Weights of a small transformer language model.
Size: 14 layers, width 384, 6 heads of 64, MLP 1536 squared ReLU, vocabulary 7675, 27.7M parameters.
Architecture: no biases in attention or MLP, normalized queries and keys.
Training: a variant of Muon for these matrices, 303M tokens, 9368 steps.
Each number is 500 + 50 x the weight over its row's rms, rounded and kept within 0 to 999. Layers, rows and columns count from 0. Numbers have three digits each. The size before them is the row's rms in percent of the matrix's.

# down: layer 7 MLP down (transposed), 1536x384, rms 0.075, rows 904-972, columns 288-383
# up: layer 7 MLP up, 1536x384, rms 0.15, rows 905-973, columns 288-383
down904 112:480487503567529483536536571511489346509441548475511545472438473519428519471486581492433446460492522410486561564541531523528532544548434479528504549442465479506561521470511521483521404556471545538492455609614534457518476502477468505476586558434573523530533552528525440460578464565431540469
up905 096:484460492542477553559520496458501534420487499570431531502520558426433463454567527508485584536396517519494506463457469438461600492462447406643496469552489550546401485478567564505518485559532535501519440499492426546500532520498518426543478457469557505492387614469576533509435586572412416492
down905 102:532435398492429474563474660516473517446442537507585560479448463441517529585459428462423459509502497431486535555460511512461500476522539390498444556494523473483519523437440596460487528536567439460544419529579476480499567552535486543514443539474535525555500544480581577465550535517529528466
up906 104:507499495508510401522559522485587490462538453522489478498556398504448462485435466465459642489471500462515494434546483466431498464536569526571523395547597423465593454524571468487492454473544534499455393471606454472539540492499499488460528423471525526583458470518537482463366436507577510501
down906 105:552486557455445491528496431506486541483501431456555522414426484432406495492441471424577556432570475567623549525528533533487480626553438574534533498612507493532432482452466465443563522377457509473474440434469487518565515536493497601472440469480511461547461577547566600565460551515512527548
up907 091:465539480499497449521528548476530499491452486520460494507495448486456450473490467537579498446418602600473494530461565543478475465532499466490545426547479477581514498547530594528505371519537458462491464419386506459563486437436495565564505546504518480463566455495415504450439523551458455566
down907 095:601356483514520460500494420496437581509459469512564511523517491519470508445463432412465532491491576407516515480450542461503469576414575467558503535525526428523595519509572478498549480429587401498528464466505450546517458531436473556533459486539519526533470481438649531519553470541503424484
up908 082:437462514489499525605390517448396529503532467445529572479383507582571469545474523565484539460560535384513536536396457534512486611512471606570469376566511454578505437472508462519346402473475478456621526430444539568555409569484508486495428448529577456403497463497493539444413390505452453468
down908 090:468441460458569474495486504512621513525389470492519518506540514572468580450478525476502447538485416558587556489626524550526465612485505428512512639563576470550448503460511473644497470426431578498485435487476477505436504455572509496524563497553532500503438586446529478550515406634493495516
up909 112:492501491454474520450414534449452476507566510471529495424497500491470532472494554569464635545473493507501466514444457456424488503530551516619600549612504436524444510434428535515511559626496561528588502537463513486462472554480469478512369483484461578488485488513515520597498529475473484485
down909 107:550554371467515515473451538504585457462562444592487511493462527489540528448434502494453562567590550483508481487548493568509494437427628515439503444529512503491592455465559601517543522524584474548526465500468522438434510551539530516525546546391487476473515452615519517622520572489588567501
up910 096:429509508409479561453466564453508578422564467474453553388430531507561492512417505543476504479552572493431538464474496498568514421462490493483458510558566501489537349493442505501457487506448521490500541540493485569513475507397514489546440474443479508453549510499472430561481609571494580521
down910 098:482490548515398469498486450537527466520494515509454475499490447421528534451513483487523519391565480502598620474569516484533481523484506505534554474557535473551581433539529539501476530397466603531486525507408609522541475484571567520481425555491484465526450484443528508436618522495429521497
up911 108:548392416544463540477498522456500469488515577571498521429507542479458468493504484563487504495584466533443469548423486470447491472535414595639524457489642498468498499510549478505567438488486493508540498411463553526480527426475480517497501487550435380506534590447427484568516521469559466522
down911 102:531393482413513488436456506445613488529564443513478521558565640550438511517473514428588492478625598433425518557489486447412529457503467505448379486453492401530534451437547539422516505440502442468455415532515490450508577485520474610537424455492554522458569504522507507501508529504539419509
up912 105:473525446517514540564471422459437576348496511559548422506458506459482403431530459543544463458371506482516495542484522430531416587460572461416460532471624443535438478543473452548503489476501551511458509407501541383596508414569388480532548507421577462430488437516523508577441504521478481463
down912 106:434450521530464508470458430512445457454505456504433518563510504490475487474456552520493533528491501500427516423516457530468513520507494542449417511418564425590526512515541474451478535497418503523436601535478576493519499427508532508580464610474554534448481481542479408517571401522511454464
up913 096:498560405498518500478447423493512432513507504526560552450531462524522382481540561525492568537591478578499506328508442515436479517489530445529331410424547568568582507631436546504584492520522471510429449466484468485471476479447539539436550499486421458460518441532548420552532437499423554477
down913 098:506474477455509440445629573475555438451496509523579529505545549490562536557470596518536513438487417454462440485453479522500609555503613517358519426587526469519527523553500505574490412437477561475379496496537569491432465525443534626472511509544498376587415448482501518575468490554484549542
up914 100:544435537513517549474605450510396558564497491439506429404562569528404502455519526544477484509550477493562575452442364459465460567480407481447501610493397472405471459486514523474527593437526521524531426418524498579588516459476490585410489544540531485473543484464490527577570462422462524519
down914 104:414536505475415609470551486461441457524539422504490496452460498453537434464434408454413474508513482469532563503449470504487575564579562500462445408428621426464469559425519551498569453511513638516511609498544568540507421442550513494542492480475496472501497453485378540659446494487414514415
up915 111:494512516462474480479498561560522482519563571503380447512437558459481470460516526440534551447486543529470495502545440498427484515576541565473443507495591558535485541444550526525461502563472472511529442517417528565483418537539523474448576506475566399429494512371532501423532541490483463465
down915 104:535502508432497547584522513499381511559572540570492548519447526427464425444395441451518447555504613524564591595509411496564473518544576529487464431459533547544525543459520516525464495468405435482494434526495489494445455536548604483548503511528470464502529564457531523497542568493476526454
up916 104:454497531623463475479579544464473475416503538566549471508555506520519557568431470486602487477559535528458545525480546488479542456436501474424495402498567469476496551523542530516461491629503512520511458532528478561527496462475561508437556504596523469594505373519532492440423533552448513531
down916 106:457533512469486585568467533422592552382502515537508444536484496514509463492488435574496519457495499473459540490508398534506509568496477524459561503498477441544402463514509558547490434516501514538477401488444499506494540529502472544617501501418501445479696461429456589514570505496475476524
up917 098:529452510535496497525488465422509499477493535472476512410510445521587504570520486489449526506532571557484522474461580560463552443433451589591460481421661490588580537548512474542423512523502460587537451561441457498447581434501491525633543555496483495432550625499475536492508546570455496511
down917 099:495525426462518502597451504567512498459483529473507544533537506373501486450428524438441418456532489477579526499444512564555541553544582590479469593451439487462551525546498475593486494418453511531466515568529542518456452512561446548546518582487484573494506484508543507561535459408502527439
up918 105:447488499529575477463492424448490483480481560496493558485453454488508533506481543506583548528459487520569465501594476494466504523529508460558452569565546510448494418486598509518524536568566518537566563526472559535493506577450580508592479493443576486517575539411464583513450423476536474456
down918 106:551503532496522504473551480519579393477508485403519568511500483482486478456421424581609490526489481534454489521404475497529424539457559382520546450574577488461502546599497529463498581486468487538585467543526492487439508444558444541525446479503550476560561429431486488506487510507558466554
up919 098:459635440432527496514429510488513544487520508511510582537514459536526544513495502480401525384464451539507506543500567550545610643498520495562485493509439487500510485478486457437451554427456644454463520393511509515504445492455481546415566511439513502502455523489424442510517543559464557464
down919 099:496494407581538514454534506491480547575462362574508571475565450584497511511502551473509483500490507538513530539535418539560433504487528502593507516482556533483458528446476497460485526515524564540482417466671430524474526510503456496450589465478456464491611527545432579447553549485497447490
up920 097:463548485438508482512475491427607496520487496449483581469543440478424541451400551436484557470473554491447531488506502462459581478527459564483482493422419503418574417497480491521499531512483486607444486368468607549610475411591540468518468513412505529463533649602521484532493525451513566490
down920 100:467457452496540511543528546522575407539439524513493585530563570516514517565383502443481422495460375532464526589393570496426517400401435501453492558498514526475490557547498521523467540539513475455562490453438546474432478500540413516465457521439522487522557559566525467469463389438536505498
up921 107:406524562530477521500383510519511534587485457500503411512590438518461489512539442517501597403537476552495550541541515526429642494491503506507470399484440482503436419438465485497524493522442540410562527507440556545504513478473431495494473506556399518459460490517484521511482537486482577422
down921 103:439503550542562497555526515415420495444594527545566508424514499434482399541510484460465515462491466546502534573546501439528499510461481454430449510566474456556581449382589491416547489520498579555521584451435452499443573575605483405463603506490499521489466535473488536502577467517524437542
up922 108:445481565494547501509385511431501548483440486516500561463439492555457501411555533608469414454443474533518467531480572453452517474464598508596591475540524513603477555391448512487518495516411506429484508510458470627529401526504540427494519521521600511571456474479467526519479569573596608482
down922 108:482511551505499615446328400558511469487436531551560522504487486499547520415505442626539526549484463541460477491450483479534487482520609488463566553458528503535492487571500492583549418534545523500512558513485448557430497557487508490492500568453455464506424511435508532564550581531551517450
up923 097:474441467507557519442471350501434485552461522475432450540564520548492347519538523535480498482455475469657534380402500528485495474492489495517569496434530399512493486470547499528533542447523496484461412478472467533507459426439572484545427455518549406546523483550499401431502558508563481533
down923 100:525643415403377465493504586594442550532498536572637451491563502592478456499454474506477506496509530507334501477523538547549522498519477429423419480503441434491433503507459417423550540501489474518470502547470549518590514518449484509531437504576516414526424552509512546458423478424447535565
up924 098:537585592538448478436403490488523472516561496505455480655458617411454464450492523531508545516453510483490467528354541517439540488410487520444451562517549457560424441520577523413524542583428537541517570614469495433572521482602501548556552503517473444513580487498492485491493492561437486531
down924 094:479553586557597461438412518470510502520480418511550537480480536461495523397470483468439542474369491501470491509492499478485460514471435391597423482484512494553552521417473498390535551538439471570520416521432462476527476425537507527448553479556476510523421529464446436556511508511477578519
up925 109:533581523452563556560503528421536571518553603518468571487540430466481509539572539438603591512493565561517415551536494439436479468473489481544491443592508543490447465489479570512536519525402530475524430552469411484469520452514485454434518480475482457538548547525421471570588524436581627441
down925 099:581528478483527519546554558510557445567475556577440550560564499461569474505485507459466481467475525495556537593481515501523444499468471513518458546503509480497602476478552551637571455335427405460510506514503564494482494518542493519467513428513546518448486500617444523432525520498490543474
up926 108:488471404480514484523478595499484433574426414610510541517468376476520497516386543416457487545488543493542513430478536499487548477455523554506409492496443521499521487629535533494500492414513540537496497361519538477510478497500552474501430509462397486391540476457548484512545524512433609532
down926 106:444528410529410506523555476427528487457449488550432530451488468438460386551457504459431455526548383485494503433441514473437530573419547474530525469485451491486558473496530558456501509539512539586547523436543559517572513575460364535507493459506565592504522522491565589570553532535567566575
up927 107:571429534535476636505525500432508554533526492462471595330513440500385486481442499574547507509486566501483493497499531507429461595500429541589516522431479498485464510420521551499606561507492489468524610553560562558503502445467385483534458470545527478507536427471441515534503453442495562539
down927 104:467446462434424533519480476543592517512434600456444533567558502550431549480513466503545471534441430540531497535551523540478527514493492399541513541499473466514429479532511567392580480435511501473552569471520501579439460536496517457523505474572546472459537513544470482443483517482524493520
up928 100:524417476366436509484390451533523517524452463556579416497595523454565553572414451508466477488572446493488506507454460467442547576438411529447540443462528522522540568530586528405497566525416515549477513387471560498424424519498501511509417381541518446419517513381475520459427480462450455480
down928 097:531559453434562502519534399542536453484505495480479558569520485522509451441534497516451487500556469494505495580452501645480461439547499521491545444354515467454501516445477478546509511495473512505458479469478522554487517529504526453410452559549443605521488506519455454497495464498498459529
up929 102:558558477494630487549475434468477509498548467476479472499476495499612442494570509572465517502645504576461493482413570560589536498485463462505532526464520492534475442604570452540473524481542429497562412461465521575442526478628457442449448489478486496480508479465467435488510551509509470552
down929 100:446531396471493568637508488460518484540539530535416528580571459419533535522550545546441457507553465512494507468566457546522554459502534481510569457467564525530458452402477523550485443508475442370572439434524509480569594428458475509449462521485489504449487530438462462429518606524468433542
up930 097:563493479512535604433501490594550580475475517444523505452521542446510514585472522592538503480505500545600404527579572487518506452509505447503416525540484535554502551497523483475509510430445521498575426497408422549498539489494524529543478477538428507472511533505600459485580451476566463551
down930 096:511461511434549525558498518516543579571552520441443584445407474511502460535571509519475509508585550426496428503443459519556402459565590489488509498477527443418521432398444495543484556499562510549489521423556562397533564562480550482575462614478539496496587524545450461416513486476440504494
up931 099:426491482513556510549495487526476499547470538415478502540420449446588467549502466454471559534472452520501472509490529410463472519482567557467549483438522475467484503410467482464439505475492407467474432552509493474522504486399496586516587537516449506534492500451487566478521493444489430535
down931 104:503565518504594513515498591537579485512554477482467448530617516529403539523393519565553458567488483500448524426500432531534457393477519492513515465536483577442466515455436495541495483454485600461539512504529419510505556604573548500555632551524532566505466526471501552530470464514475417557
up932 096:501442582466497437470555438510451503485503496485465473546416510354538483459592419494594421513467500490520437482440396468504545575513455504587457485489476523501542477515464448526494534517494494448530463538560466545513555447551509511494575490484498480474560429503579547449482477526544524524
down932 097:503502486551546489525450506501602520539525621490499456578481434503591473469502516513558468505418510543582477449412527448436557466474452516523504509582425467494510516488406489476441537462562466499509568481546522546467526505432502521471540476538437550474494538512484572445505447435490522540
up933 090:434468447522447422461544553525592554533477398506489463550548601469462515527491520514441479477462449521462473432482531467466502425508472575559460452483482480555454503523405430466497447494563489510475507489462439474505461562458481452470472504508438510420523568471409533501467504502502447512
down933 099:475416477538448556564425477504578536576490562544560484453457465376549561590504492563448467512477584440552491532500518523358525560424511516499507555570492420513520426564536537561427588512541468502423411539493551464525498520474555428533465527543531552388479492500455505450548521539507625511
up934 100:445529501547447416481445494409489476547483508455444550440536494462458486426573556437478531544455482409571513541524438524470604529488462562498542492527566554523449464517460613467574377546417439490470503444437470499533422430492423413512635522476428456476509433515428506484502538441459445487
down934 103:539556500471585486568381486479470458541489527527453447476609454510523569538487495594467483569394485450522554467443517489493497549571532570507522549528421509483497592453552525476445467448549511479441573515458461560492498442475431516425396517489509535487500552492560577574468420502544535498
up935 088:448503454384525477486538537482496520570529435491538406488501380539473555437455580487544434534632492450456506550521467506467433471430503598512448427568519559537472453534459511527494530482431390507541397517453424530623385482448659467554603484603498449585515544451485466537532484471435474452
down935 089:585403462616472442441494469526441410506477463465391527526457576571475462582401601537526619471494494501502527496448503550446506564504547586400492503524457426483532489513480530533477470503524528452459556589484573525487564492580442513514454510570533536458476497544519508481504466540380495556
up936 100:448511557525569606497525482509424463559584504456469508464534542481494495612446521487490587518514509550427520436494480491509532512522592427447523521470487482498496436541395524521477468473499553479470454529460493526503496538529512430564537493474591545528590520494528491542461543511531572413
down936 102:481491491451397531400494545440508474418536469461500488604434490469535548555517502491545560481536464463550447467516425461431422545516525458420559364446542403524607491510449403486508487473491568475465577412513460428507466480571452427413509472519473505494491571478452593440501497368531526468
up937 105:486529460485466541494635527514536569429405451504471592534437486510475528506512506596538509471562415488467493559484478488573520533588538441499557487494524448535552407495495479497576468482439515395445398544508571463467459428452439565505555480416400456505519530541525493486450440513472417444
down937 106:494619486505523506575458499540468486436421477524473409490495518516571561447459482505501478421554445531482490525457565517518458540501492515498517479535589550467535476476454569532526475516511562400543480535489582509496495503452521511532604488509404466523524402508498423561461472561473600477
up938 109:368484507456464544492524504487492594425503466490513502504521471518471355456544470504493481464587565481480480500493546477499440580553471352580502508522490523407468479513413446598553579509446532543400570467509519549422537495480446535526483436459506468516472422509643479506470485498539551390
down938 108:463489541492504449490616569401572540479416511543462465472523527543543498469525515551598468506500554471531489476531534550463538476524537513480533449556503425477462480498566408565485438458480578512463614486520501522474508587515496429488478480501450477580446599458583579482487514495428470503
up939 100:516515566482524480491439412524516468501586519476471485406550490531489586436542556467502448475582579542568443459580593539414483469478474452606571413470448545518435502531535454497450474527592524469499541483467517568478548515475444561569518508505482449578555504529558548440648477426569643510
down939 102:632514539453542540534463520533531492397422496480443471545498580514521495524526530459563567551482571462468544485534474503541445453521516519545464498528530445541564494463452611440529400466481476452435436416527487481468471504495438487533529412501512483481571551475492476427522551590504494585
up940 106:468499487448399407476464450525500475514563539562436498513526461541531550435546460477539531546520565537504523455493503499604469426463477453557588469476575515499463443566491477466520525594484505580535383434502475438611421418568439545490488512521489444467450566629510510514420472579453482472
down940 106:485535490570482551560479504458485493567487447557602491506489591479602603583516597512495515436509406616567475516407579465500489491550496563549451568503470445497496492463392457534491446527545435483439529517480478530501498491555560505553486503490491487515460481541501469417479533525509446482
up941 103:468501554542476508507430594441497492430499519547446513443522463542435511515412543412453549449579424557522529467561336443573522525547556486454528509539396472423400460351522585435509374486420587452524552428499484529516540513502511502451570515482483519485470490501512495488493456555440479429
down941 103:514490492581495526535591478534480396429545539533544480440411450562518440434502521425560502533459429398545452368475559623470541466573566525528493397466452436622448431444497525496433542502505524455390576441589526424554476490483441488476569544481450468493485556551431537528528534458496529481
up942 094:534555462496517557508461458575548531501490432462504594477483537464542451494459456512481443446555425535504490471512465556432445520454482575511536475478570505545386462497525486504467528542481449379430483512429496521459566551522487508517540549422462503469529487486443518449455581526534510517
down942 096:548468452578476497476485441456534522564470574519536495545424531585547475361489494534430505547619402535470538460497435475497582596468468543481437532467590530590517506467476580580497636491532428471571462517466448521500448517518546617565481416477488517547533483473502511424540591419506570455
up943 100:485532481445487532534653558537490501530483560541479510554488472518509437567437409525524593510530462515479551537551540538451482499359436496466463475495427403475450476452548409484561492512561495396575502535453532587568465529494541490521461563544500524530522592447570477470575464555504490528
down943 104:551536455459546483486439478399538540469447549619492454575362516381583433518538442466555448445523530429628479480409560537458557425528506502516464546486478475477461510500502499590484570527623541489472609456461511531465487482574500562533399434544591483562455523547538526447460486460530509444
up944 103:459528494506471576471496463614486465587537584500523405520463486506545491526591474514528467557548488568399390468538385496509535530495442498522427451459531514485518643557464573485428467466506638487440412584431513490504494518523538505475488470551500457519587513444470593421511433377513468505
down944 098:410472493465478516590488467515563580479549540536553518516499518514492505555460559523567486526397419478531415419482461383437463515485506498422576486556514516453478516531532480568509530437469506491491482414500518409526506469530557520443487419455516490490562559453560520438477481515471490514
up945 109:529483476431448563477567482454548526426481493487508475468502443504482553480445511371452415615498533517445439541538592491559428496497394528387520485520484446535387521570501539432443492556557565459501540493498482502416531558493540463541447519416545533476528440540536451441486556530436537443
down945 104:482446544507500483446560505535600635413543460568503499565503527588492559491579527456506546554496592518521459476543574578586536458528550529501592417560469492454491513515458506488455466530541544535532458452520408454564566585501398456508457580444522447570629521512495524507465381468502514527
up946 096:456472487385456495542547499590459578439494407483420508471547526381486430503453410435476524569506499560413513466466485452531409481522416508419533553561529405498470555529583520478533465483430432526532528488528550545519543449545507548507485433531558510437611470516568571487484386455486459525
down946 098:513472609544526563420455561543552515488520597515545525518410502572492484510486501574565556456467514510556521527494490458482385508446526544547455517606532493510513470519578480463355459460446466545460529546436503526533524558463554532516412520537491548439572483405571552531562518514532502422
up947 099:451529556530463508489508540396460546538536606406496544553569529521537471432564467572508545501472467395559535549420558499501517441516522563377530514568551562514475548465483473518550626482458483455514447523404532531607550586506520530512579473451544587566547579524474544544484450548493550524
down947 105:586503604534451450460460456527524524438521467471457446566468573558534509465505568523472452481437561439509564498376454571527498480576456462504571513372430524469505541527411541558417516475539473504544454607351468576554494448441524395537456418530452485538539465546526536563510530507494563572
up948 108:397416550509476528456504472441432539492445518493472418425383501466476528545462538513501524501511484542488491486561538544431451486444540568563587513514513530508516524557465482454524528565511498489490564560512409440397544389492540412622472484399470450485557491555557548525529441426512467394
down948 107:544569590476515536387487456457490524443531451555529528563517459532557505395543486512474450491499525564512526536588525516390544502477523518566584535499559445447455506441390419486588626429431498391454579450492569416467479585550448468545478485498492506541518475498473468500464427467527555593
up949 103:537485471487464445506459460510515573422448494489462479478546496411458439544585552559468492547410533448355509461517542500455582502469471528548522515506586507466522483469431440553400491480570487564518433472524464489473459519508517531455572576511433523585487556426510474514542525495457486492
down949 101:520509464417417538422548510486534477524451508461461452577577486502424545514551483529571374476533593470468538574509525549523595446503502520457529422559552360504544581446374431483433531466481474489402507460504417495487461437452599625455485538502525539483439534488539460554560383520525521548
up950 098:589494479464477425581506486470555437524516585446429520487563497444505484472539522630455484522503539492563515556391441450532499495433471561518499503515584406567455503495497426583592486498545523475487470428456462493433498462514454447522523508543452402438471411471425563449500532586544508469
down950 101:493488509505566520471534606530575494507571561481534534452481510379568451460515548512452483439457517444454505506474545532535564484428380464578455568582486502559450473472433434454548516518493517437462488422458506530556468435488533401551489411478467498385410481485494525550529506495413410499
up951 101:472486499531517543479439459570500419478492518476524516419440499411423472512546528501534557386406468433468473524579555509556473559496434508569492528521519389454537494438470525457431421473552432523575490474522532566532438391536435539576475523518499473434477540458446473539459457515561568489
down951 100:564499534465522537566493453452497476500491560447439523430527476635502563578515509449452573503508474460564505558500491437506523446466486451556526530507459495531488547458467442505448544456535521588473447526553395597524545582467423575561461466590560457536474486516474463592547518522499513504
up952 103:496499522487504489460512457538556433484505460563484385499427449524571501486565484472572455466481497553531518506493501405508491391569473444524462471482540588499519550537554496546442483639457591506446527487471592499486521411526436530437411572503499577477427427582491441639487492422505424551
down952 095:496517520572508562508430496392566421545570472504574477502458452446509507430497529478537563526481509462564495489514446497507589502439487498499489538555413519553508527478479535490403519399569531441442436553490542477442473420545498533484478494546505642540505429460507424519397402459527553514
up953 105:464475544438537491483500526539470465435412404505465515445564494477534502419588525475468468479540463574513485489476449502510580568412537450487549591460445533513498526454472617534513497535533462439481489537497552491475490502526530463516484476501443521451461395530533453487563470467450531463
down953 105:485474528555512585522535509462578507527494449580434438566498549469522495523428500442559468516422476536353493505506562500536533469497497484490438478476516498488427450489469546554418570455490526508429601491461532525525499515472540471441458448534573533517450504452552536394498455522449598441
up954 101:495477441544463403496506462599512493376414496498454471493496575513455430427480480472462468453527480467507462444495494486449520539472422482465454481541546524623512474511527516521446512534522548395484497459543548567465423561545605527464587490509438397455512379457544511474511551471502430406
down954 098:504496571486501562565450548424535534521488452421426555547503522399457454471538469491468463462535457437575452487399519559446496502540528470362416508476485606576493458516419422502522420507501607559520522542485546458443499550550574421470540523492611461466537487551522525542570460446511464548
up955 098:581516497554531469493470480499508553516408468503406505511451543487519457525522531468593598497431504513595560527570464528444564477413505487498567543394436454512522516458517536532490518560533399538489484552458523498428464422474516432606595475443451460556569476520596512593553457570512509462
down955 099:592515564579524483604472481562514493519482482507435445446558477487455515495411517516475518578525491495503485517620517464556566472499513509493440456509559450462495395399445524565483411467511446506498513471481534408600572505483490450546455463516572582511569541475447439499427523463541538593
up956 111:535468472541531485474475473478428579480502493510498523493503492502489394405391431556468556486543487488563448507541507471465534496411509531459523465470407495496476494568555523518470496442587474495519484456497494506550539523541561423535428503471462551538498553444529468532461490430499509548
down956 103:477478506500492600545480532497556421480548489526564474574402615436465558440495461504554454480447464490465403499438443476498552431532454449572491581547615446470495492461523476485575503554557498430449562464543553505530467576559506503494569472443471506502388490508480473483508424566572505375
up957 107:517537532496416490511422491518508564464478497493549595468532578462573472408431426597564460525597484548497398457498522561506456471512560500543460449516502528576646540595560544396474500457427479521423444527522436566511563476490509489579459496505413490451493502426564462548477503481512407585
down957 106:620526575515509473484538537505488510511540446518430501382557454579485449477477474554462461329596529567525422477575497538463504470451550447532508582513509471539440498418528479511515505526431482430454572498459569471506514365526515493508459511449500514389548443524477486465449617526452548460
up958 102:475516428459393488490511537464524505538424491548516535531516570504508442558463555465513641470381445428479515499547521527492434419521493570436500490534562485509429462543534556465472525543503504495439527620491477512516489485487473459612591467467531489576547514504495534517518560463395454540
down958 099:500460422511508484513492643494529505450582465515429533549522510549526409521549371411544568562547460447561541528635466566538499511472584478496515498502513495485384511465485482543553544502509487441538606512466518456525461528516443530567513558555504436446507460563473557483435501448501452477
up959 087:528502489463525514447484572543461590510563435481470454429476476493595546523463443477510616543551495424530516425493446450388488516604555526332402498474495449382472527421474575508469449486448560434490456588522430429533472468404498474504478477627519467457588480499488455513499457528485546491
down959 094:499581448393423465491553505454607487474492458483461441603498432432431527634484458521520509568548490393545612542423459526485514546533539539565503537424438433558486493427495493426530489582473425499465565497491494528397597482557475513581545511480515500421593532432446420554525403416517410438
up960 109:551506497530486464553442500354537546437495421530521530487471453566577478559437434496502564355524518463462436511574424436483566459417393450512508542615523425446495513561461537367538470457501431516574503596472491448541508510433476486491469518494480472526533512517557536571644431455543484505
down960 106:470517440553468559564485628506380536538491518493392475498549411424471425488598550484498496511555417459585541444486412496582477427507543567487559484466466561580492482528479487458506508496497477523498513621435468559462491568525517446580528570489477460544478506471511506491490508515476504499
up961 104:459512508498502426575493480517463535425519420500457529460506516539560456488403515494426450483521435494534499448480531521493494511487594449564544610471464548499465509446499533507489544471425516508544510519489446475453493436434407488473622485470453579507499409617485474486472566468464430443
down961 100:427438524546505548558542538583488469509470414454491494441487490596468475489417545523487514447450493509521570483565451441465544517519409361426495602531504494403633544532474410452520457467525593527523610574431405509485563523481422541527515491491551514531495427465431539524447512458587513425
up962 105:545525562493518475435474481482491479522521463491516471525536473490462385455447444532450415542476495551541519420439566472523523536499498492479548433369465518564508478426432506458389515566424521509608425492440460520527508471566541458498529466459380457552528538532428479561479588423466427517
down962 102:519518495573506489438545602553601474590394448491521487488524525447514495519544587409464416505544593541473517483413595488561528515520543548519464495598542560466534549505528533507476528588516512472531504456476479479508428432489540487529494488529545535541583526561568497562541485405557341472
up963 087:506390494610548501529540557484552578491508481458443526484494422463541549503429517465442555532520542384545389481501516524554468451504556514432528543576561547486510548540559600516480476466457455620503433537519537544489450519486481504506505506501533505548424517414536550500481494475427546449
down963 094:541516434445479488494549440468428520456461500443505516500512450423484511554533449469408477418501423396542535563516487484535419493515526537552482452499566537580457542574513621456506477590486516496521508479469381482499414484520592499545523598437474538514490511544545598549374511530463492499
up964 096:477507366533504472461574578514463453434427438505468579620474469505530498542399497450541576515508575477457532588474530510456452440461493468506533548530518472581453522622527578383490604554485417469478481603618556529511455545521582482521490447505445552485530446472576472526460447553533489451
down964 099:519526581494548453586463441475527499561540471505512550547461531526448519544514536523542501470491486516511492568529442558485450423540525528584514524524591491596574619466601509550454467477582509410567504557467568506439541394497579497426561515534510529528386443420478524503462458449487503500
up965 101:545558526568564568483568499450502543471496531466373450462472483491463415545591571587458480569534539407478462486431479557529449484507497484470475490420522537598517454525481489542435441538446557454450509543525451542527436502525653509523535507540446417581529488447545446521588469430551498452
down965 102:429591526515533531542577598536553425490404474560458471547571456533492501419422521513480454456492459523388552534484505516552445421521537430408576493545495454540490508460496594549442439448451616515550459453507598565487520499526456611512543523560513412528540545541472504410550534437542577536
up966 096:478508506473459530481522509429542497508511449561431480454507540521454510569400486540533521547595580499505408478391534480501541430566424544470528558483453488514568466509497535564498445576522546397432402501481496500451503498533536603484435525505453538445516507487477494439467483432473597506
down966 099:478438495459515540454493582483625568516489478510551514478549530481584478463580537557499510473405438499569462567573535536541581485580539478546527421546545468541566468410576573505590433475594418522437493547617469497516564472513466460501530484578574482477597502479478519437618447542480498484
up967 101:513483535528454551494499543458502454475504401499429522449507429485549518516478568469487610576561607485488543439480512422507516498464467450483448429588415560547406452551477497514553528531475524507459418477508473519558484476576504506465508397522498541454441478394572533486542512506607488517
down967 100:549429493511548474479487496469498524513493442529477527439530525468485404390456517445526534582479544508469489438453503490516361506537423515546461518569523506547429465505419498509450551504563458491527468394475573496485488550453492560560479524505494479522446550472584535501586492401522474502
up968 097:508464518473409597447473483590501471436459429539475363401594411583442454482475468421533457484612483554486557425481487452480433498419445514483471459537491496530638548507470616488500442529510504395453500497436526521460510480472448554435480464474431477529455551542346489496595516479552492475
down968 100:529583524555417527561522645534503551478481426503504476484529473415483414535591478441409507520501491537430546440597584595470526553468537556501512447533412454463529415473507439473594543468505505455513483515456504495513501518438609421475480504544512469536523452432494478495481500467513450451
up969 091:566402581457506448498475491509492525538468543548504499463483482548531550541539527509481512509432525504469441447394565463396451528538526471439491534462551504418505486452525479428513489550491518534452546514406532580364577458419507571436476591451482533557599517492416471512557552502475517462
down969 100:583449430488542556510576554537532479418537479485513519579406466499473520469500579542546525492541431606509525488538479481483544456513556484501516508344562514479495516456575499371492458498348491525497552506409427449458521519505560531506557498445479474462536495526549477555512562478369422472
up970 093:411483495403448591513658503429461452479457582409477501493477501452534503432424471565501468494485492511467453473489548482544365509500572540556448442519510588539387538519511460546511475518499403394495459469416453387524479583411503527518508554461510468449456522504513446514520478521486434524
down970 099:504497570454529534445466501565563556553503471421477515522464462570553568410489480522546544519558524466527512505589487484462475487518549467582547470414462421495460557475491476563495551532484393479463393482564501412388495387575521585379519445450506522458574485469452571475610483473512459533
up971 096:485559572518431486488449445572469520494547497559443531401560432506550440561507532541520520496462573502535513576486511539474546431518513422524478566586548473462509495365423528570575474501588402531501561478582508447531442506563533507577522561469563480557478443506558522433519449386543408529
down971 097:424408500483449502473442435630472434482522525455389384425497439431495506485470465538432565510538450435568567473524496477514529468451500537520536516464464578459596623471508598529497531494561392456487495455637526503542547496529507552355454551517504505467510452500560570530473448407539538500
up972 097:474485595471445445497485568457501571561449566543476508507496510356542368472524452490485377558513466420559513494506539537413480496541435532436409646488496516457494611484514574489465501596528521533551468484408556515521474601533476540501422498477474518516498443524515424505561480470544514468
down972 097:570459537479481533515544518553456354544474492424527485477467458447471515528529516514538480490601534495583555651310564455369413497486532453407481589475524474483451483432506442477438558463520494450506538480447490495557521509501523442538581557551485491528526480491448516467526509472434510393
up973 099:574535464469546460520478493483472431480519464490418420511484472444519435487532516517508486539466596533366437546485614515461488507551398609515479435431517472541553328587489498486475542525475490460518532561419480447460433499541535539482524443497528642438517545517534432484461423588490573571